Weights of a small transformer language model: 2.09M parameters, 2881 steps.
Each number is 500 + 40 x the weight over its row's rms, rounded and kept within 0 to 999. Layers, rows and columns count from 0. Numbers have three digits each. The size before them is the row's rms in percent of the matrix's.

# layer 9 MLP up, 384x96, rms 0.139, rows 268-316, columns 0-95
101:464523431527492512501517464508486502552473445549526540531527443489506481579586417529518509558489570546549557516500580461378494523480489500540496541510507526485475509452482562534524528510450487466533466493494424581598508506482545464474455542503517484442501451543478527517484468470517526548
102:494457573529424560441531472510489469489503480537481493550480471536476521487494569538419554521433486474485510491542525480491573429474544449545536435447539510460503520458547509456479437389540505594529486474465468555554469485427507542515487481524462482506551510510469541506487521462556501542
100:502416483512489475567497502477498467431507513507519544500509616410444423460510484505483539488498527431453474508487486476471503548516529496441489543503506490533466471417486521498498466496559466516361471523508470453446504494468521482540525487535557522473408535531529559525465517510534569464
104:492530446567515439445526475451507469466460501480546490475561430444500526501444509466549490491518536484460475513542485434470481536547465499508451509461464554592487584432484503444562522547452435498530480483463424458475541569489552486493492442523536457574482566470502454455479508527526466474
095:485534525504420567553475472557506490527513489493453513511518476514505518478519513503474506475527604539493498456531521554449523483543512510423505466515554452497499485554501420436495540499533467441531534462554545507554481509493561565592424515484348528473506449542521504464459491495507501504
108:477472516592437484469456548492436532517530476586590495490539522543449497464480505527504565495457406445446526504538495546478458514507574542498452475502492485476507516560539501492518451418562523552433508563486588508443461475487528518510534544509494505465453541481531536503538538445498536514
099:492605524501431476427519502449468484506547458505536517500513532481461506475526500540494464497471525494489553515543513568457522482493444558419540510500435425427518529434497538477498502422485498486428476486551365516486457507474545491509525537482531467516434475495516514563451509511558479557
106:559491475516510505428492592382471498546489513538518510483501467494529495500437489479444488485443466551527497520499438420477527517514501486502555494490556477524484504543493525564445495545490500494561452461488506521424462499556546476469460550539506555477502438591498463589489510507526412569
104:487473499567543494472568540465540497439501458528490490485496537541555490509448475515544432395448501510541491527535545430436442503548466474546481571518518501498521538506431480408505521535573551486508535489501433532490574450546485495464485513475468488519578520487568536538540463494548469552
102:508558447476470582513444537497491488580515488482587439487515488534511447481491492505446501478500565495544572514468568570455476543505461456488482468516515459483442548518499507464515499405494526532582578536491502511558482552485430438605478533530563517547526480470508455505529512480498492510
096:525509490514439442494450542474468523464539519487475524490385455528474536552422469550461472492537492612472485482465461452528526425485491522551521453462473519471517588558487450538447578473448500447514513574527527520492478532458463476531464543497513586482512493503475510531566535512477507529
098:442477499479435514488473518435519450462522503432537529524534538440516543546532528501444455456427457495511482465506453435482533486443511459542476548517534485543557491467467428454477465523570489508426498556481435425509548541453444477531600531505456504498551536452553503444523494462500526496
108:457574544492456464424559500519499506561542517545468507532497515500482507528519493481509583565478549520494530465503481536548496467489497502536520544557539490477498468565485454465409475449436490455533552583516517510505558568492400454525505498539413430532482483517547486433534546482476515450
093:441449464467563464486465530553499499479575443458527453545487492554481461426519552549495480502567430479497549466512438516528554500497534484507517547535461492594485458472447474520476465511548543529504480495489526552430549421539477575489536461538473438417525502498531524528464488521436515461
101:522429480498483425577494468469544464516530461473529564485515468516538545497555489544452479419548546501537537484463487501538452526504519454538514460529465511458559488493545496612520523472504570528504486577504532438504434566528452508570482440498504470469506562550515512477479537554575514542
093:575483499454536514473502512443507478493492508539514539557514444431606558490493529535452487494513433521470418552490491562458454478520500530427545477516481415562476527500495573442560523490513467519526441483528513470556538484511409535550597518466483489528487525488508449486486514480512486434
096:537452604487457437480473439480482534511489429473523532533548508441476484491450528501512514561505505574514462489512502494468455538482451523559524508540498485415494508485625499472533468531494493551528576512539459464500454479421505514494531538517454480423478504545498596512459539529465564517
097:447580496525534574490540463459535496506375509446484446478498518448518431535484478489479454475514521421496480502450493466464500439509465565513486440486509558426496538540475513511476532516534521462502450446480514525516502492619478513422467553498559492483525483432536484553516556473479530535
104:568567519528480496496476473471482513545541575535486456462522490567545463485503493501520522493577457497507494594446505522506454496471537473552454445510414529500516480415477453426420574467549402560470516495542515505475489486481529485548475492475456469481503515540512493402488488465513493432
093:508538453506456486442501523445516477461543539455453568431505512475515455492466507563514435484476452496504422494498493474487501477455484506574539431486420555474485487514532465453490418528508506515515548506549511376458411481546525507539499493464498453534505527444464472510471485524537576581
097:483529494432504525443469499507540462540508460487441443465535475458453446486547535538485511575488505480495582480472497514475546511494512531481518596469543449469469547529586532525483455446450636562531514505528501442547433446459514508569519514436482516472506485533505519476478525559534492526
106:467410555429521553577504483487421525514508547470498502478535444505486519507524510543576451496471543512485496514536431532469464478461510514542506458531486580534461544418421559491471485445503524486476467541479499553458410539460486521521520525512547464469501485543479445564541498409461469498
097:538572482466511499517457534505570471453495474506424475494462514517456459564542493433454488499464416476522509561549572415553503456582475547529465444474411439493550490528537474527489467473449483474455455531440521456452537547433510453509495460463464501519503522499468557484502537476466526512
106:480456469496437454483484470514476481501534492460514516541497498520506554478486525469526457472472470524520497402403568444484497499493507431576499480469466397425500438521542473450487429464506482584490513548474537447535541488537501566430518488482514418466498479481519502462481513523510608497
106:509487493520516523466536497490513459569515475427424502463500510468469472525393540441416496510548521472478512508475477462549482472527490532525512448430451526618413541516486546489483451483507479461510512491482456532465487501537463461469489527492576425514524530479583487534464483484594544550
098:487494428471518561442437544551479532524418487541522465540530489545516537496593515541471491518541484526484531527562472545595473460508456551489517442542486488507549479521517510501481493514477535508502447526480459465499450512506515450522502579562515597539472530403528460494603477497506508559
102:465484464480544515479524523492502514531457423526508486496532419547549430455498471494430515532516424460506463552524521532530530502492584502509544520491544584546495505447527506428524563484481433503515486444474394511512498487569484560533511526568492557423486516416521528511523444473466530520
105:546513528583408521504500455472416540494471623481521552505493512454457489498437470466552533495517465491499478480452485414472540486517592463467572528552510524493574526498481540466467472454444466507519503452495534488497515480524567489501494535528560502490514520546417536515449515495550469440
096:543577599524486477478440527482600493441521485534503512447476454454480514555488495565449528489529432529520490404444466515535494537499456482481466510487471575502512464519535459527480480493570584470482457550480547533501515492508564497538518551515515442480444531530422501442559502458521519518
098:615540419572577515479508532487478507496487516532494505506480502588500530525476531589487486532599492421440516450482510489531436486493541464509477559501492478489503498484499481500483509470489447498523423471477536494521513558470530470413423445528559510467418491495511545419452506488489498509
103:528504491521536516574496482469492566472465489513582493542548484475462467429446550512505468486490452481428464455565516535516524529439455507518457508405506543439507533503462493422459556545567503464509462514484511450470531559499475473495451495565416495504507492548498498456397416481521501529
102:469575468519437469469482522403520480478533514469491487495528613494537454475526475486585501577455449468441464425472524508437551551555496560555474429512516426503442485483513465486487498433451503516512553494452466483494518503522549500432530458441525472501476444452489500491507499535490534541
103:523511501572519461528483510548484577529557506478539538504532479471518490523571495505457546469443536487509452538452544486531512537572410490496469535468446442515512560469483464446513395536554572525529466522461561471572442475564459536478524513547486423554460526482449471508509491525474517533
107:539587506478471464440472480502454473510511494533470513527483463512490494517493577437514433424546502525535468537469501524525526523548492550475512504600562481495524551443549606465548516521511470492461564472533487515538507517579501488487488509473584441390559494487537485544507499499436488453
106:514555528478516442582508499520473490459483494547506537531500582532534447433548536529503553498493476546579535428557477468497452512492476504496465523486534516473491538535561589547505508512549470556422474542495501512585561506544447566487492476437485522381458468486488521476469470466499469482
095:508462519499462525592452552538537500546569503535412437490493463525495515474499488518558487493527551474557508551459464482465465478532469461509463453430443505521485508520510562547503471498438502577508496509509507512539532494489472426432515421553465440493596515562429522513579512498543534478
097:482500532465508461470519523515491482466473493449563483587579509541424383501471501551471476489482510478514540425451520470434515511417554542487514508564464507524498511554484565426433473555572518503465505521546474495536457561471503536505465527524504515455479501445535507441598487496479487505
091:500493513489571420506515563458445533476487495491517517474506446560494538602569549498496502510488547442584467538512543538541451493528513523460458478440521534521525489520475582488482452466446536464471498501481479476457442359553513524467489534533468463533524525475399492501481494479499530475
102:556473482536455441502483508498495448504477474442446502468522508484495459541452428524427432531482442557445523540496480436509534465537467504535446522526494562506502490538458424479492486455476488469434492487528484485489515527424522482502485456472536399415500499482419548489604419529509497473
098:577526548449492513546533481542473521485456565497556496460469499484562507486523450516537506421462564566527404522578576478527506524480442511502516585400556490502451503449433458516498489520459541494463546509496439529499499514475547487493527502477470480499448516510403469529489450506486510449
091:493399512562473413488494491530510572477480522485490516559506450494549559503526490522533551463527472519506505527494478430448613476435530508557495476494517475466509466471450453484488516475562499553401517568525517456462485509457469567495414462467505486486442524493513519449511528561465531441
103:535504523493402544532446496490423570495499483527534508484450506444493594511488484480493496480484526558473484422532531447588528542449478486469459516557454486483521493482453508555502500493493526512484589560523500550518493515456573451537407424555530523486514522474498466471517430561546468506
103:502461475418528517537471501582491492538443504519475449526547478542516499569463447519502474508422483480575528438588487520550486477471476528536487510472525533518539448505524480516561511481529550497447515497539500507471533579541523521461489456385544546470599517497509474557546515411483473482
088:532514479489497531584477533469459510527516547511535525441498502511542565514530465426525498467496537530499600508541519488496508456514567439509476498455432540450536439477513478489494464529528539527528481445454545501462392485491583493548507542455474468441546573428554475508563539529475522442
090:525471474467486491540494556508552514542465491476453506410533431506508462475510547538497516520478451511407513532443552477558504498535491502454492563533536595477431483443448440489474525476529479406496508516467423512432517479568502476516529477480459475549526523531514451408471435531529479462
095:465458455549508471568483511471422482476465461525510479576490479450548545509530424510478598480497470481533494511529529536498489524455568385496474484476451441512479523500502508479533569452515487487476439495499417493520554553547479489492426443437480548531524588551497533492489522493503460440
102:520560534506562462489480397521509485477454433515543564508457491558520510427515481491600505464516502494524511439517467507470504504499521511536497554443443463483485551477472524476520529455580554421459466515444502480550522526575569477537525501515491471522501486572616487512549541470466485478
102:467509535514495535444533518560448509491408456534494427408498477495496470468384478430571533468504479465534505475471483520530515532521486563537535474458511518564461477516491535524443472560533479426488536415455524502555522559479463400524519529485500536472447499470538505483528511538487548520
101:527488511419552544537416477429554488546567462527434550510539541520482488487493467482481481509550520454564515465571452558480454461463538506482556500486481500483464410504542555518502477513426496465485552464564577462476487453465517487471522454502536545561568507451510574495461524504478498455
# layer 9 MLP down (transposed), 384x96, rms 0.128, rows 268-315, columns 0-95
097:425463514580496454515514483542461545454462474434481473485485509537535399498459397560549504519511553535490473481464529498521456541436494499467467552495487553522454495517462583591525540528485493408520468476507544555526464502529510542498518468499504515435473523479562528458486511503584502453
096:531450541519487423452491482513513528611453488520550469514477459530533482479514501527475450494546495456553523486521482491544510437508520542470496514530460457545502550506538481495449454502543466487462429485457422544488552491417484542579471515419486449539489486392525531452516486470459474588
102:526569559477499494492483448470559537555547488522494506487464476548520519488444395514511445477483551525482502483426455470503453484533393514513503520505445448445521411505371575454473443490484515521529569509505472526519497515533550505547498514502556492516503541491528512518580511494441490468
105:491538505441557594493501471498507463499545440561497513517454488510443497489506481441497493471584503396496452452492521502494529471499539507403469486562547479499544531472510463525505455463477435545499562482503463466438487495500495552510505552590531545556521451520516403502428484431488530498
099:572525523481532483468527491520534477456506546514398481486448482540451486473470446569488480566525573479480526603447467504473563509540504486544456538472514442513495432524512451476507549491477503460398489478520516525528483481500567514489477555461441486546472480498578533495453510533576578483
098:564520559515418514446498507457514478507619445451467539506508497487504510511493559494514489499537470494488508484450497473465544504437478445633520586476438492511487574465507446543542465497556448519489552462495500535453498505482481576504450528539511511516562537552497526551509476433487549506
100:530502474499438472496457439498477526464567502486524472445478553534497397516481522489485471520411498534519559479431530483452458508493539498479488526510536522486447432526481471498571470465502524524390487479507513586518478519421472501498533471555520531525488483584464554486543422555508498591
100:513473480504489504488529468484513573469515490504461512523477520450571483469459485456480494513562534510507553575545547514493388546498523492445557460492552531519478499541528483518552496450483490486516504514528505521522499566475537420527519461483527454452539547428480483529350446541495478394
099:485498449394477487517544490491477514529500555519510569493453546460462542475529516476551585555474559529457424561545490523457483568479429490554485400474515425488478528521516457519535488465532531468461495488522460471518492491490618524492510527517494560450538484504538457525508526430541476465
102:487501533530474433555511602560476445484479513427533491526533439478494484433469449482482458539460534539541474592448589521477446468452498546506520548529520541535493549482477472467513567503608548465485427493534476491513529540456473492494505505506542466503445500531501528502562503453574490528
097:506471520487517507467490505434537475430461529542496531510415511474493533436529480519576467580461551513505449586522503514539436453466527492529532406535517545537535467514452513538545504481478494424476565498497527545541426516536519535525494536463481469494568437567543504516577486505542496568
096:513451482604521505488537489538490550507457451548471437535414548508577453462523513512523474467448514519440478502504475468515476493467586511525506550527567530557498493456447496408520532483536461494535501495416489487546462540480469518591577471475519541485485520469479521504543530566555479559
107:517464540505512499497423541495483473512456507470517521493533478527503408481556577447488521456492499508490565483467561486517425542488486461437554547471422503486484487544484531483539510593480523580468536518540483452433518497529481489580503554508438536611495520489513525478443533534409506498
094:531496572564525541591474440474495436479464474468465466514505493546533457484532515518484507465490500465512510476534588470487437499458565496421490479512425526509502613525536426431506499494495534456418490512490540546478448541561486527550553486512499547524472557485478477474568530481470449540
100:519534526521441517568541441533532501569543463524520482510561518566512513520574448542451457490502505542460510408512531455515519435554433426486486568453491561482406420525474500509547513533522453441565447510536474459468477500541480484470535454434542475487532510536478502509468492539516480493
099:484495520391465458543527488452482540506611519506479522488465519508532437520504500476452530529443539502455554426488530560493511529469456562506606480562419506496492473522534480510498515525455509483476535459529502571474517524465432538534476476550528505498499468493537498509484419471386549474
101:449497453500495488456451507499586483537455557557553507523443450523421567472544465525503560457522543541508521481554476514470450445504445508527387499485557519518519505521511503523545468509546527477408457506447480500510608525499500551470545439485483441486517491486523582517488523517534482551
098:541520480543477462525413517469550515608547466501541549533458520508492561507523467480528432508504480495506431553609495513481513533478528485516424466419529515579480474489512481546557478472494490536522476413538524488478480442524487493564544553437451522555538525507518517528455568539472489488
102:472545538508529481508441520478538472489463525528470562535476478443541545513500494479451549506511506492431608612446530520460492532511446490505472536412471470503513456560542479456529498559425465538534543539454469474458530430533522515515501491527492444555539492553521443464445528420475472491
095:537514488563516469483497438538558571520497422563507473580446464478510498498543485429493494454548528412459558530522492537459584504492523485549530506534570583533544523458496557469428454526542580475496496481533454531458579519488446490501498526454512506570525506544524488492468473513495498529
102:489427463596548570495543449500528552465500573513466458552531496416491459497534483513494473586543529554503485562538571474474521529476448531444515517485499511542469430531505490490477556519518531556558494533497538493466447510535486519489485435513558546536510452490572507505473489587499546434
108:462557567580552501531439534508507526498529478518614454523494510480519503403517473498571512523545538512499471460493477509507477539489481512522486489439494606494467577540487501483517463458470441463520410538479497502433516410532549590480446506500476511475506486533473482472428495542486467498
108:464585452545458452478543512503449490506525413558508535504479489508437503464467531465449535513485500493462488530528459510445527484475441464460485547494450514475531505528486517483546481467491417574514447489534508515481523510465505483516436389499476491539486529534415496642511579478524544486
100:507543605496466499584520508493580506490481471520499528498472564488499516488388483402446499494424483461494557502509428448490516502562473554447489479425515473543512521512520548569528589568484538494480485475466543510502507554467527480467544532484463507491489440517504537540541501480464548552
102:498459514690542502537492513507453468432511517492507479424538468562549476492511490537524434499513458573478457538556524521491531547478503488481508551576532463447553449451475512481498529486543513418514542481476506483550595524464529497501519524473454522501520493484472470475493550480455500513
100:458530571563424479527490478515398433503541477439530533489477560551548465512510495472563496522540486536450467497516484465525498548526565461576532463477555488517440518528379442486504524560525463430499492445521483539416468458478521475531520503524467477473481513486477542499460522469472540545
104:584512512530482509465525529540475513542571462485485458452531480409528501548517538617508496507478521483574498547451507538518513563534506498469552438501478466521486459466466498480498488538498505472574387495523573519453419519458482487525462558460476588458513500549543525453492466496541489485
110:418523547555483509530505461441458498490498462575537502534492485529448447512500489474527498603517544534548493378544500504479502459539523513500578518484473545474463475530471494492552491527512427482569558530526587517525454580527465508464453542515532497532561549506514554471482517552490432504
097:572549476446486492492544534514528492475436545532417458506536460450550437552484498511510475460514401405420513536508514561548518471416445540521441467547478495507447438498477554499481544505515535531433478493451528504586462511517505497433541508500496491540515530484502484520468511523468426510
103:569438567549488475491512415485528449538467477514487531435444492486573426475504536496485521524581545523513511519533434558508513517585468495395497510499499516519420512529504560487454539425522494426486503517546492539507486526545442462466500493485547478567539545511419465505477511519534497523
099:480488561543493481522538554441473421502464468553560461510458541471520505438506604475489500513475558529439505532515462438496512514482565478484502544514538552561486491493515534580485468472525551456536583431521455506536487520532499445517503473448523448414570477519507436545564470507531462508
098:534479491549500511473476548474420564474510491551468512502523508478503545514541559474531534441443477519518558494506490458522538452377537487545501510479498572489528504548551499465441487472562583528439453404471470568480450525528437529458458539436459523517517519502523432521513470493479444525
101:537467574459452505421523503555513541542570503470424511445514486519528492509563485587444495503534460508495458532468511560514527413428515572467508477496557501522488474466505476503577457427513485521468461530413577479478483483497501511565504525478465507570458530500493535529437533485568519516
101:483511558532454553499476471436494520552444474430527501511514488582507504507495509547469497491463415528464497477471571479509467513465546422539538555489513516519504533479553580474568525498492483540577550511438541416524489476589475505543525540440541489499467491503462461471504544420534444556
103:551502523515475493454555532552520541500483481528464542603523488489523528423436497567524480456413487465547445547496487487503439520460531453545452558445480466505480519466493542498519494474547450544514533528394411519499542520456552482475509477506536502399568492479503455504506473522471449536
096:476549475493464452535450524449555490446527518508493489402540487473532558551544474508491447548549541442409498593521520529537512491513485512451452537490548505521488437483512544565525520537407447560498524518533518473530517475523546517514503436444522430443478558509502451456545527438500470502
097:423508447520444465522504496457473463522582535470573521437507518453526484531458532491462502448503515566477560459538527483496451505469478491523512471484507450469418475548540501444503513532492464428436529530465497451428520389477561496499453490524456427515499591563509528488465465510462465519
094:455489494462519455520564413515491506487570447524498509455538508505423489514465529417454413486560514516439532506460534496435521506475507485537508494507486562552537504429500493499462459507486542495493440501495502447516493455597464568475516524591530519425453457450451477511451529477463437540
104:506537608480566496478566496500503447542463460519411542483579433520446423570434523492513478620482495483580520527496555480527516498519494492494487493475489451519523471498486527490499496518544525505509529545601545576504480499515471501565505491464499524511491544490573511536509465461508461438
099:497535476426547449516546505451464469490491522514461488551471495484542560486522564478478502489463489519527480548461471519544452499393469535527500462447629500527549443494522457542475514509483580527453557494497588546510509470493443505534488524562535549473505493417441494447451466459471537505
099:511531529593488502495458567509504481538566526439471494553493584553488536509475519553483468518482541482510551530474506567473523526479478491526530483510487529379525505592524506570518583495505554463522511481534532506493504572460495512483542519634513488508579526567496501501543474485501450511
100:465506509651539460533547488458501472442451501557510521566482469468492528504527487460511447435513590509488482467562483515480573517439472522457497506488485560454455472479432518535567493490525508462484566519556494504480500463556522472444460479497475499558517517492483441481477565577445541522
102:462554480554571435527458483480510496484508510545508573545461529479582496454495451524545493502529530572532538534465543481486513516495548477484482400500501486471507452513474440491543479498460414457478464490501512448425497518546591513436550519586519537538484414529514501506518468478456434541
095:499548511487506506564422508501515482531517500506553569542463509497475491517445446460554455503519483518473548535443541478496518493512434451505502442561511422509501472445489402477459447546455519597500493536506500501463537498543486483529499481508485453562462535518447547525607418527593516478
090:513454489506495411527475527486509522513527530475464500494506517543480459546522523540473568518491458555495407401544553509436495480459524541483494501496517425427473517522456509575526504484518556432447499501462538520537575544485423451513480499526446515470516494514507524446519452501583480613
095:443498401555530458539472450562527549541456486524530456455489519492407511562439523460461515412490551447529436495493452477487505435535543452501546552501497486463436450442510522537514500483527519448466524556534464430462461549503523480581450486425508470482509523538536487521499490491480496477
101:493457488457555550538545489515533505514518501528502460526570464523559504493489502519520510449500444512421535454504480584493459510428573494486599473509557576507505547579483489509493512587519501487513524524544574541563498582557485514433505461489545424488421474464498488530517491480456521471
101:521526401508501456471481495485505424451588545530522437477546496528467509494413445522467496499497433504493539538513495550487484551573488487589551482437498477489495532471513556461533554515437478475511545413500478567537451497545490509520460455494498422501581473527520572494506465536458497490
# layer 9 MLP gate, 384x96, rms 0.143, rows 269-316, columns 0-95
104:552516512512539518361549530591559594456480473474457482459483479465450536541584443554523499492525462471470481500521460478556480440510517467490526519526418516430447469559521523549508576558470462485513516488466526474539499524516454482540484556498488534558521503500449487534481479467473485518
100:581468501555499492542481509440460491451471509561503513577536479475583464526525486454507459495507469574474506470534446500449556558604498529510530399444568486480549506508564526474496499535506516496483483502478429454504503508457540490473476583500572518549538482512488483465536576489534464556
104:417459483489516513508500492500544467541508491504547486524519481460555566495604532495535529528509555470557529404503546536555470549552534590529526496509540528504452492482532561499500520419483400467482516574492502515568500502503530475506565483510545576489509452508481511504398504532479478555
098:489551579496490453519474478478532522514522515532400424534557531455486498527454573521514488520580558510562490452558571511506497447534469546474505451446564523562519448529509569495488505523487457486430549432482491544487481473501551519529506544539476553487512444558469536520537534503437444469
101:503532534495442468488481496472453529476579559528495539521457478427550523455488499492532529452456476477512537512452480462530510492444538481506480515462478494453513469522479424509574486390589453524478581554507490493478483517491470468509570511579521417494468542498617445518494559512490528477
101:447489486519422481462513523498632499497497527536476487554444450492479484447527473537508523508487480489516425490490454485432573481483508469555521513481568538566521455494500503548439555487496458546508511541498484468474524451538492554486465476497503346481423530509452521479576480504507514528
104:502507530543513468428447484595452544554467540525470431494449494494435518559542498534594511476511528514430560495493505463433487473532458493554490453510558536495500530540435535544516499528495518429477523504440542499468602526516498463458461472473464508480457423530549513538444524543511530539
096:502429532561471522488529495455521481539492532517516500537473500438490534589498465538514538505490439508482455497538528467459506530449592464520486520582408590452460458481461496479494492591526513406495493490511519522465491465436485434503511472472578514575539497465518492511527535514500562423
103:518483523468462484485414472475464473485514540561403519601491482465507516491511510542517489523424510467529521475564472542472476481458576534471508486506564572507492530548511500519452541528538476471497510482419456495525442616516494530452547517459528506468444545511539499609511451468454488510
101:534487443479516529403550508499461437538497577555528504498473430551556469461464509531497517454548503539496521474461504420495533536530464574400465506521435531590480531469451567595457527540518462449534459466499495517511514474491486474514547532468501470555482488519525522480530462572522494485
101:525501485506554524535522476455469522479495535504383474505520476526523484498589503502521457517580417539450461513459513529567501504500476502524453539497501512478438439480518490564518512476524507463517542506568564460569557500547457514451477472605517527471477478549446493439480464559467427439
104:541488489512521496463522546579456477553474504518438498456497533539503464515490441516542483473550527462593526464525414509530525483537453447542542522570463502472474480451491549528405537518561464516454432428475514477512465534441468494510486486391469539428499519525571455546500468513516489519
096:465522566496505488461562578513464540491502555510546464534518467455519490506503524503480538479361489536535522488488489513504508531506483526539500554528472518568436522538475406557535544502425487524482546513524488452503477543531566422455495556480573512561480409537513492503421498523493541533
108:558529523515481502593570495456461490491543494533451502522528515458565462522436508444563565472461482426527510448441492456557430442499527529442504489526419480531483574519511513466466521460488479480467488523518429443455509438505411538466506523544541525481521432505517511431488442520488476501
094:548573465549503452483497439532466508450514532504475477487454484548496492517565464468548465511490497475477457552455463520451468499578500436522457527492536552463578608505516531509527512424478477462532435557508489561544533544518455540518541448467519482517541384489445538495468526495560486489
099:467479452517469520448545493524465549515492462451450506451497565549510486571459422552430504452548482460513547518506560510579492511523500516506469513577462501440496461520505577543510478476449466591466544465508561518460494495582523527479469553472525568484472503480470475566397490470490509489
094:515462485478488557524395517525493481473523486538524544534507498454499506533506460573489467520495521495532414589579600554549482545537531470514419568428493503494502497511525512552485507525506540478514516427589490499478561538471541487545529500497510480493423522469499519546538543435493576476
102:466476575525418478563579457490441483469556542481534473473473459508515488529542504452494477466561527460503420474504457447513509495577529480530544455438504521477448517499406567477554538459538504576494449506487543508422505516493539478453471542587489517533464465515526540550506541476530460493
100:533477487475457462475534473498533575563458533501504449520471469559515493432540523506477442508475536569506502605467453486529512540451553490429491514448548523500511521480570485490512477491515600502455532433502540508450487449525506529482497480493561605578512497511555493566489484554559544459
103:477547496589537483495524547445425513435548461479509533497507464516510531505517502558478500546487428474519457350546492493474436543464485465471472465390537506498544498510510503469516516438529423438517554524510446493528520565481502510491581488449487481544533489523518499508503484446514504564
099:489509567548547505458505465489530449486502518538479395518511533464505521470464486461471451544467445530537498497490522405481438466486546490464518566484449478530513446574566486441505497504528379536431451482534476468446512447468533545482509562558497526516524535431532448465525468502499458465
100:555486516446549541516495493521549433461545499424461503500506487536537440493558541556516427466403470521530474490523564475475467461543499546554479481479482491544480456524491510566535429490419549405465531546499484512513553526541525546494534522515450508518526474563519491505481533485394481556
097:530518501497430535566496540524544478451535538531477540519520512523478410509501574503506472518459599512464523489463484503556539507529508507519479452481472443525482476501473520378455546499536509521495556532518530484462542528537354464504497504568433498471423505552482511438454503504498500540
106:512500555509518513582498510554525548494587484500546401541547508452525544533466539521508402546509499514495481554510494519502519517468476544471498499538547505487494445476511509509474506457538515450544534482529534406520526491447496497460514469533497518459458499406447591528537469488421448396
101:525438492472412554447484551523476513402516463492423510484476396520488518554508555449435475557495574504477504520496562514494506499418528498516471547483494504490560442504520462555500531500494541452464516482508519485593500516493465491423520523475466485475560563592522452524511529472492521543
106:526516494546517570504540496514494454439535471506480493499484438510530488467507432491467493551534519461516557532511531585530585597521528534459574436517426487500447486512503505591489567491582465566534471475542498549470454529551515487514521504457465520528484514464469543422459493436543481542
105:573516561603460464510546506466520498564517474485470518535532469481382499458539459464499491439593462442501487422526485468531497450473536482457467501497482480593478476460514511496551484469505495451472471472439517527456532558547454501466471492530530527509497550463493545506451558459557430505
096:491524533519589508460473493460469473509528505518539520545454431528525496494453479498509479514455486525483553456442487566518462532494535533517488466451549483511503550517508491430504530511485476497543483515463419438549583423395492525620461461469474525533413482444529501536543493487438452517
101:508497460557443510540532447438510543483427447527524486464526477489602427506476454491447519487522518479423473546444467436457508555487513438542522514541537502519492521446490482570524530509597500488503518539553493521475497435487461458513543511529554482507477439478492525507609539498551433527
102:524546532438525473527502508624530452453459440489442499510526520435430453501497508532448481439485599417568538496437489503509500544517474495480456495456488481494432467497539549427522483482493472482477475442488582440569488509548519499463480507490475457530428450514467476490514537451492514493
106:446497453554468484545478415487539548464522464482489453461488447436510519463579455461511514562465510505467469611523538453534434529458536455500474570450461546489513502486482539497491524464503520473507474452488480579482563432506515511508629511497487460522509495461511497556425488455516509528
094:505473502447551482545472531465540563509479554531463526507534492470457452545462531495540537458458488523540464558503479479496442514524514445538503525483476487521400535518553506439445543483546523458526510498454514439524552453527546450447485485414445420430481525485488462432588496508420542511
106:635498509519503516490552472536561494511493475502454413492559467434565482418502436434474488531475543507458533473527459474519452523471489491473514485559469474502526493572553468460558459491521508486522467488469474434498532447474453512489518543496457489553506497411488514462493545404469468443
092:545508529519501554431477416577469557523535510476495466512494440474507490504532520500489428447481542489458435543532546503546556511433526513490495501467517489530446513402455399502457471415481464505462521479508369501452491510526500402461486490507533508516516506470520472537540453526487496518
097:535465489468515516524512448496483552488555476534553504565562560533482557457474522501509456482452432552516423487498536516559509468504592476512472481474493506473427466500448389448459525492545523508481533520555499489509536445537440454525590523540485452549528491477485451419511451495489509430
094:531491559494500512472564586425471510494561529470516486479479553544509498552510442514537530505536493476430457484493518431482498589480439455516462476481486544507544441448461496495492520477498511475455423588556497472494559466428547557502526508471466507494425507476488471517543497501448378511
086:536560451467444517454551445494561519443550453468513453483516473455547518495483516486486476447467468509553534482546467539539485481460427480491347544468526494547495464527440522469503436556532485512524494424485570504537514462461447505484485515486499594484525478484423484540504492492462549474
106:509394470573510495472522470463489415556488523435499541472530530485503457486494464513474438509475497541473430547491484512506502536543452544516506518421551438508541532535538376548509507429447412435467582495469485454456507545535488509519509516499485543500497522443514452453495475474482504493
097:511438499474537508456475468494505505547459499575496487462479509482579559527488520560496530472465554485459505512536514566489506568505541490514504513486479506508593488427409509606516514446472463493418488527567511470512495498432421494454428496530514441537491538569519483448499490576447501523
096:496529551503479552482472462516389542465469500467571501486478560519452432462400537515415473443538461497557581442542464489467482576517516484428460495534518482482576496515477521448530497483530505485553550518491530456528472502485467466465499538515411555514470520504487500507581522453486503494
093:543558440595528505438527428500560508566517505456492525509540488515573481561427565565463542517448503501456575505501562543505521513530478516515548529501460545504476496507498521490555559544499426482544466429476496447522504478539429513495473545499445558509468512438441462508542559510504497473
103:531523560500605556503506502574479527526488488523522406454454499498543462452513495458506510555467555547434490448433589444560452518450504482528503500498463515426494473524510497447480504540478485418506513445480440541476526491449515488466547534568463529553449506474508554467513458432481478514
090:554449558488461566610521503491494545508561554453496534505511460490518483467542496510503454517479584486516561498576468493523484504442514472510508517429584515535441450484552559480513472490556499514504510481490550524512475466549505483467497502441486480440589576490583430453551487521492489446
093:493529546453542521510540522460567513532523501464538508518484516470547476578524478560493467444528561469536387466570502539454445488427513567467510482522547489438493485557417455516549515433528514443482513500508482581515519545511450535536548480521479533440511510457457526447501515477569472546
097:520508431563485463502556478440535541546457478576488370576492427513473489555540446478496536465532467550560550440502435438497472485490469443526484563419505503524514461540504471494478507449483496486513458477542481451482526496496547463434480432506548537500525453531453509467500504485511451506
098:551531470567508522579531428486545474463525543535471515529527441413486475481554547608496487537511574573516539485486505499457487501503483506473504530514574510553518552522495517460445513438483489525480484514467521475459487428514508410584496545466454470500457553508462545466526472515559438540
105:478482529536545483491403430539546495478502551534482427441501505565540539469482533477512497476529505545486465530485486478497494555516544511555511521485417499470382487562470535483478463534545492497366486477505537533465486491553446470478466414497482437468504476487489537434570498516467468512
105:498455533501496418489531423494533467494475474425459527591503462422544431577483451541493522516551530466537537476534437496580489498481497513515476565541448470548438502421414475545489508501485485440460506538529490491515559495479496539457520471507453542482453497464433494489536573500454492513